Part of a small language model's weights.
Size: 18 layers, width 192, 2 heads of 96, MLP 512 GeGLU, vocabulary 8192, 11.1M parameters.
Architecture: RMSNorm before each block, rotary positions, no biases in attention or MLP, untied embeddings, normalized queries and keys, capped logits.
Each number is 128 + 24 x the weight over the matrix's rms, rounded and kept within 0 to 255. Layers, rows and columns count from 0.

# layer 14 MLP down (transposed), 512x192, rms 0.407, rows 79-81, columns 0-191
[[165 154 152 112 148 128 137 148  47 129 145 101 100 135 139 172 120  98 106  91 141 124 141 112 106  96 163  91 114 114 139 128  91 132 118 114 113 120  66  99 141 119 137 142 113 162 105 101 110  97  95 145 112  71 179 151 159 128  97 125 123 100 150 131 145 143 154 107 108  94 165 129 126 132 151 172 129 185 149 101 128 119 134 108 179 131  97 148 127 131  96 151 124 112 174  98 123 124  84 104 106 144 118 120 128 106 116 113 110 122 116 135 117 116 147  87 117 117  79 183 133 106 127 117 184 133 142 146  86 111 100 118  91 131 111 127 153 128 136 144 144 166 127 110 132 111 134 115 115 133 132 105  99 114 186 136  96 133  95 147 118 139 116 140 165 147  97 113 107 124 122 139 128 157 161 135  97 151 123  96 135  93 130 134 155  99 145 161 158 117 154 112]
 [117 166  89 117  90  64 121 149 157 149 139 162 146 129 131 140 109 161 137 119 117  80 124 100 125 144 122  97 133 110 144 144 120 130 151 114 150 100 159  96 151 138 139 130 110 112 141 145  86 104 127 175 136 126 152 115  97 172 126 119  93 148 122 134 147 113 150 144 148 147 157 106 153 147 138 146 174 170 110 146 141 159 141 144 126 133 112 123 128 166 104 122 135  94 139 157 151 122 146 144 144  89 116 119  95 159 112  98 121 132 146 105 129 134 130 102 122  80 124 192 132 124 136  86 138 122 115 128 100 149 107 120  99 161 142 169 140 132 134 132 133 125 116 113 191 118 118 126  96 148 149 138 162  97 104 164  83 114  97 112  96  97 150 140 132 125 157  84 131  94 143 115 123 120 119 125 122 185 106 134 131 136 113  97  85 116 132 122 136 123 118 129]
 [107 109 136 162 124 106 106 157 146 124 142 133 175 122 120 136 106  92 119 155 116  97 110 125 147 140 131 104 114 130 131  94 124 150 134 126 144 113 122 138 163 137 146 147 147 130 105 111 134 126 135 167 109 107  94  85 140 126 140 100 112 129 110  96 145 165 165 160  96 102  68 132 105 148 140  96 132 118 103 141 132  74 103 117 122  82 134  98 121 137 137 100 113  94 152 138 130 121 126 151 101 149 102  82 117  93 113 149  89 164 142 102 135 106 131 154 120 128 159 123  83 144  92 145  97 100 115 106 127  92 104 127 183 167 119 158 115 107 140 123 122 119  68 143 136 114 147 108 128 146 166 118 137 142 135 190 123 121 119 133 127 176 130 120 116 154 128 146 134 161  80 130 150 126 118 118 117 171 166 128 148 137 101 110 125 127 109 173 117 108 119 150]]
# layer 14 MLP gate, 512x192, rms 0.204, rows 80-82, columns 0-191
[[ 62 147 150 103 138 138 121 147 124  90 122 125 120 130 133 117 173 165 125 141 130  97 162 131 177 164  82 107  99 104 138 114 150 141 129 116 135 142 172 109 114  72 169 160 113 167 147 149 135 107 105 133 148 138 132 137 103 130 127 175 112 159 106 124 112 132 166 168 101 163 138 125 138 151 150 123 113 140 112 201 131 124 126 157 128 100 175 137 155 128 153 116 148 129 124 145 132 122 140 134 133 131 147 117 157 121 151 134 109 147 148 129 132 145 165 131 104 103 111 124 150 140 188 105 125 100 138 123 135 134 112 158 151 164 136 132 129 105  73 107 104 110 100 121 121 144 112 130 126  98 163 152 159 105  83 135 147 143 120  97 137 146 125 124  97 106 143 121 118  95 117 142  91 116 134 124 139 115 132 149 110 149 118 153 173 167 144 136 110 120 134 138]
 [120 114 164 124 115  89 105 118 137 106 121 107 123 126 120 128 140 117 112 129 146 104 149 114 124 153 133 141 125 130 186 128 141 128 166 113 129  97 152 118 103 145 113 118 140 137 140 111 167 108 148 119 119 129 192 100 129 151 137 143 108 124 129 165 119 140 173 179 177 102 122  83  80 113 135 179  99  95 147 130 160 128 146 106 161  96 145 155 112 131 154 106 152 137  99 141 133  77 152 139 131 161 142 127 174 162 137 156 127 133 131 104 158 105 107  90 129 152 124 111 133 125 152 145 122 129 132 152 117 127 103 128 163 136 199  94 129 114 176 115 132  83 138 122 119 129 129 167 131 144 129 145 139 127 128 135 152 124  81 132 127 126 134  87 124 161 158 116 102 128 119 117 100 120  89  92 115 111 101 102 132 129 114 136  99 117 114 118 111 113 154 140]
 [126 110 113 162 131 118 141  90 119 127 151 127 135 138 107 158 128 152 134 137 117 133 112 121 110 168 135  91 123  92 130 135 125 102 168 107 123 147 134  75 106  99 128 128 162 165 154 103 128 162 123  86 136 141 137 127 157  99 131 129 157  97 161 140 129 140 151 143 134 152 161 136 165 164 137 154 168 127 145  86 132 146 150 165 107 113 122 114 105 102 159 134 136 136 170 165  96  99  63 109 152 125 110 111 121 165  91 153 126 114 143  99 131 169 147 101 140 116 164 175 118 136 138 122 105  94 134 133 135 160 109 125 110 157 135 147 126 113 112 104 152 146 123 112 123 150 158 121 123 106 149  88 157 106 113 118 159 130 131 153 119 141 154 131 103 135 151 131 110 121 130  43 130 161  55 106 122 171 107 144 103 222 132 163 125 128 144 154  97  95  99 128]]
# layer 14 MLP up, 512x192, rms 0.215, rows 80-81, columns 0-191
[[135 101 162 104 115 143 137 146  84 100 118 117  98 122 107  92 121 104 130 143 109 147 156 143 133 127 109 126 148 109 140 135 119 159 134  86 142 153 131 122 123 128 125  97 135 159 163  90 137 106 107 152  92 139 128 102 101 155 119 129 153 139 157 134 113  70 126 154 179 127 144 120 158 116 126 101 119 137 144 112  86 170 118 131 124 143 114 104 107 142 162 115 145 146 143 146 164 141 151 133 144 116 159 104 144 141 168 137 128 102 141  93 118 127 158 130 130 144  86 105  98 147 141 113 138 136 122 121 152 143  90 107  90 112 143 157 121  97  94 108 131 126 130 110 152 167 133 129 166 119 112 118  94 142 138 144 195 152 129 103 121 153 142 153 104 158 151 172 127 150 147 159 115 143 120 168 130 141 112 131 133 146 132 199 138 159 100 141 140 114 126 127]
 [100 135 108 131  98 150 161 145 117 144 124 127 120 129 143 159 134 128 158 117 119 135 166 109  87 152 110 122 114 137 129 111 122 157 134 111 136 132 118 121 126  99 177 137 134 114 145 123 133 110 143  67  92 167  88 149 164 139 128 152 117 116 101 152 133  93 133 151 153 132 114 146 112 118 152 115 124  82 142 157 132 126 122 134 136 142 134 143 120 129 117 132 103  90 154 126 143 112 164  86 112 122 139 126 102 124 101  97 112 146 110  99 104 162 112 122 105 125 152  97 152 110 132  90 145 110 139 108 102 115 114 109 112 102 131 169 106 131 102 152 191 117 127 160 175  99 150 137 135  98 111 138 121 136 105 138  71 149 116 172 153 142  90 118 123 159 101 118 120 115 104 131 194 116 121 129  99 142 165 116  97 153 135 104 146 190 104 129 123 166 125  87]]